Weights of a small transformer language model.
Size: width 384, 6 heads of 64, vocabulary 32000, 45.8M parameters.
Training: a variant of Muon for these matrices, 3341 steps.
Each number is 128 + 24 x the weight over the matrix's rms, rounded and kept within 0 to 255. Layers, rows and columns count from 0. Numbers have three digits each.

# layer 3 MLP down, 384x1536, rms 0.0545, rows 363-383, columns 1248-1343
129125153156102122084096060084146175104135141127145187091109157101138136134120095138138088143098119127110093171172105091146066182150141135154107098117156125148124140133128133117149162128103135107115168132120159136167134086093114115068146124095139101123132120111139121100130137121134105112
137126142100132097087122103113157137148124155119126145110139156112149145102107135156115140057084164154138060130135125131111179138144140127083104140162101153148073164150148161107148126074118185114122131128121155126122128140117138163146146105113099139098150142161095129147135060160100154140
102088118126125151071138141135124112107104122157142153107093105131159132111189151111101173162126129112123160148078059134141147145156149102150143102110105121148084101155176121107163108141118120140138123097133147102103120104108119140134166152167126150108109125129162111162105111089100135133
081106156161163100133137146158073118125122129083134121105154120152096183178097136101131110178119081114138112104148143087125103132081149141074115141125083099142119124108088106164139161147107166136143125107143065156142145094097120110137134076110150133141121134145165138110100093173136122171
119151146191090120138111133139136157111164133109153125135094160183132077144122149118093105101151104153128117128119168113116093137132125127140133162079151137109113153094142130089143096147163137123145138106142114126156171133124143137135094120135120127142162120157113118157102135117131151142
122119093134134115117139085111123147108110160148116103151108180132119134142129148137132119114125130105135157174148148115143113126113096103104125124156151134103134092149129148087116152092149080135172132134126149092120145099097110115128095097085123119124107129140142160102145118156125132153
121142115147173123098126107154130142146118145137112100143146119119128137117133109095092134131172107124134156145132128118146115155105136133141101093116116140141120127102146137113098138126174125093138132147112106160142089136146106153125128144094138133103182140120131135160108096156155093138
081132125108146119126142120143116182146165071144119127114152129133076124131127155106084142137173131122145109147102101120148143166139131142172129106104161146140107102102150084105105134113118142116100136117112091170117113155129079142067080127106094125149147135123143115165188137178125141124
139135091104119108143084117130127141161108119147131164118170145132130152108116141145104179188119188090156105080166117165147171094165134136099138113138134117139133143087095120143136099146083106117167147102127121082126155132145156161163126116135110122104100120137159158116180121100116110093
061149151108176134129133131139126116115120085110128108119134159160132146122145122130085069125142145143140103086105160121166088100134129161134138116140113101082116120136101146151147126131141130097160125166099146120114118125122119128095136168090092154069149147145152117150149124132094136124
119125129116113125162148115128141123145083142117116171099166089122125146159137114156106086096109091106131108117165087111183076124092134102088109141124117048165119114162128114141120135101149145158094081128151106103142150115147145111126148158152097121131174138137137136159137157109183163126
103143155195137159123139152125119130159155129104181138123163147146150122124122141112122129145106095172124113117112116144165098132164142126114120095101083085130127124144118143089131133133082171135155154112148117148137089126092160079130157169096142119115111134126116109112091129152147166084
159153110119155174124122187116144120110109134135122142125124144157115121136099087156158127125089142128139137132095144135128146124116159140135104146108131129127098126126173119126106173140150136117200077112130155142125134124135119095129107147136134133105165079126176137132099099102118130124
103123110141143116098139116137144153111124130094135149111131157101147148135106097150108127143114146110140151099127115110145079126144131129129094133133088117120090088099136152129100108117129130103131122134123134191173122130113112117093136131134172116116147144143111144103128151124135125099
170156127147132155112161125146108103134109119122105100115131132096125106149100114128147128152161119138173154163140092097134146099111112123155128133144144115092159119128169144139137124166093078168109165122140131107126163124146149140107130151115143128110136117152145147133151134094138147146
101127076183134122119101147113128108074128156106120166118107157129117117111087127105143110134133110106115134141130118132134114133153107108141144135162131164106070132094130155115115106124114112139135088082106108133120133177087115130126125120117124125123137143128119131150110136160128137168
119128123076104104119157158153121107095137136157183109139117140184145111121135133142151096175131141134139121143111134155156142123127178131114091097134112128119093128140139125140121159119155106110122137125148122169107100131128124123156120170100115161150103118121120113101118150119120165121
137158114126128165113114140176151133125113188090138118108137122140176104136151131144104116103086110180111083144134153137106109147119125119125174106162121164133144107119106151147134122136091149128106130148123159100098140103116157132115148146124168096144133138105076131161112131143104109141
114119138117131110101136078157158126158135123070130088128148157117104093127114105148139147134107113144110161090165133120097110130132123088147161156110100151084138143109124123128145123130086095165143123175096120106085163072135166152140121159085129163130143120157140129116158113122129099125
075100164145140122090138087128099103150152144123100100107090124148164152158134122130113120167110118171164099124126112111137107112148111161152148145144105118128115163164126101154091140147159145124131127104120150161137091123096109128090119133112131108129122131123109129126120122149102134130
078142100134150131140135162125139139127166120148132160151140110166158143111117119154112132132147144124126131120094151176108142153162118126112159168106128122116151139153170109118123169150110136147113108104098123170061125121123177125103133118149101113134113149105113114158118147114093118143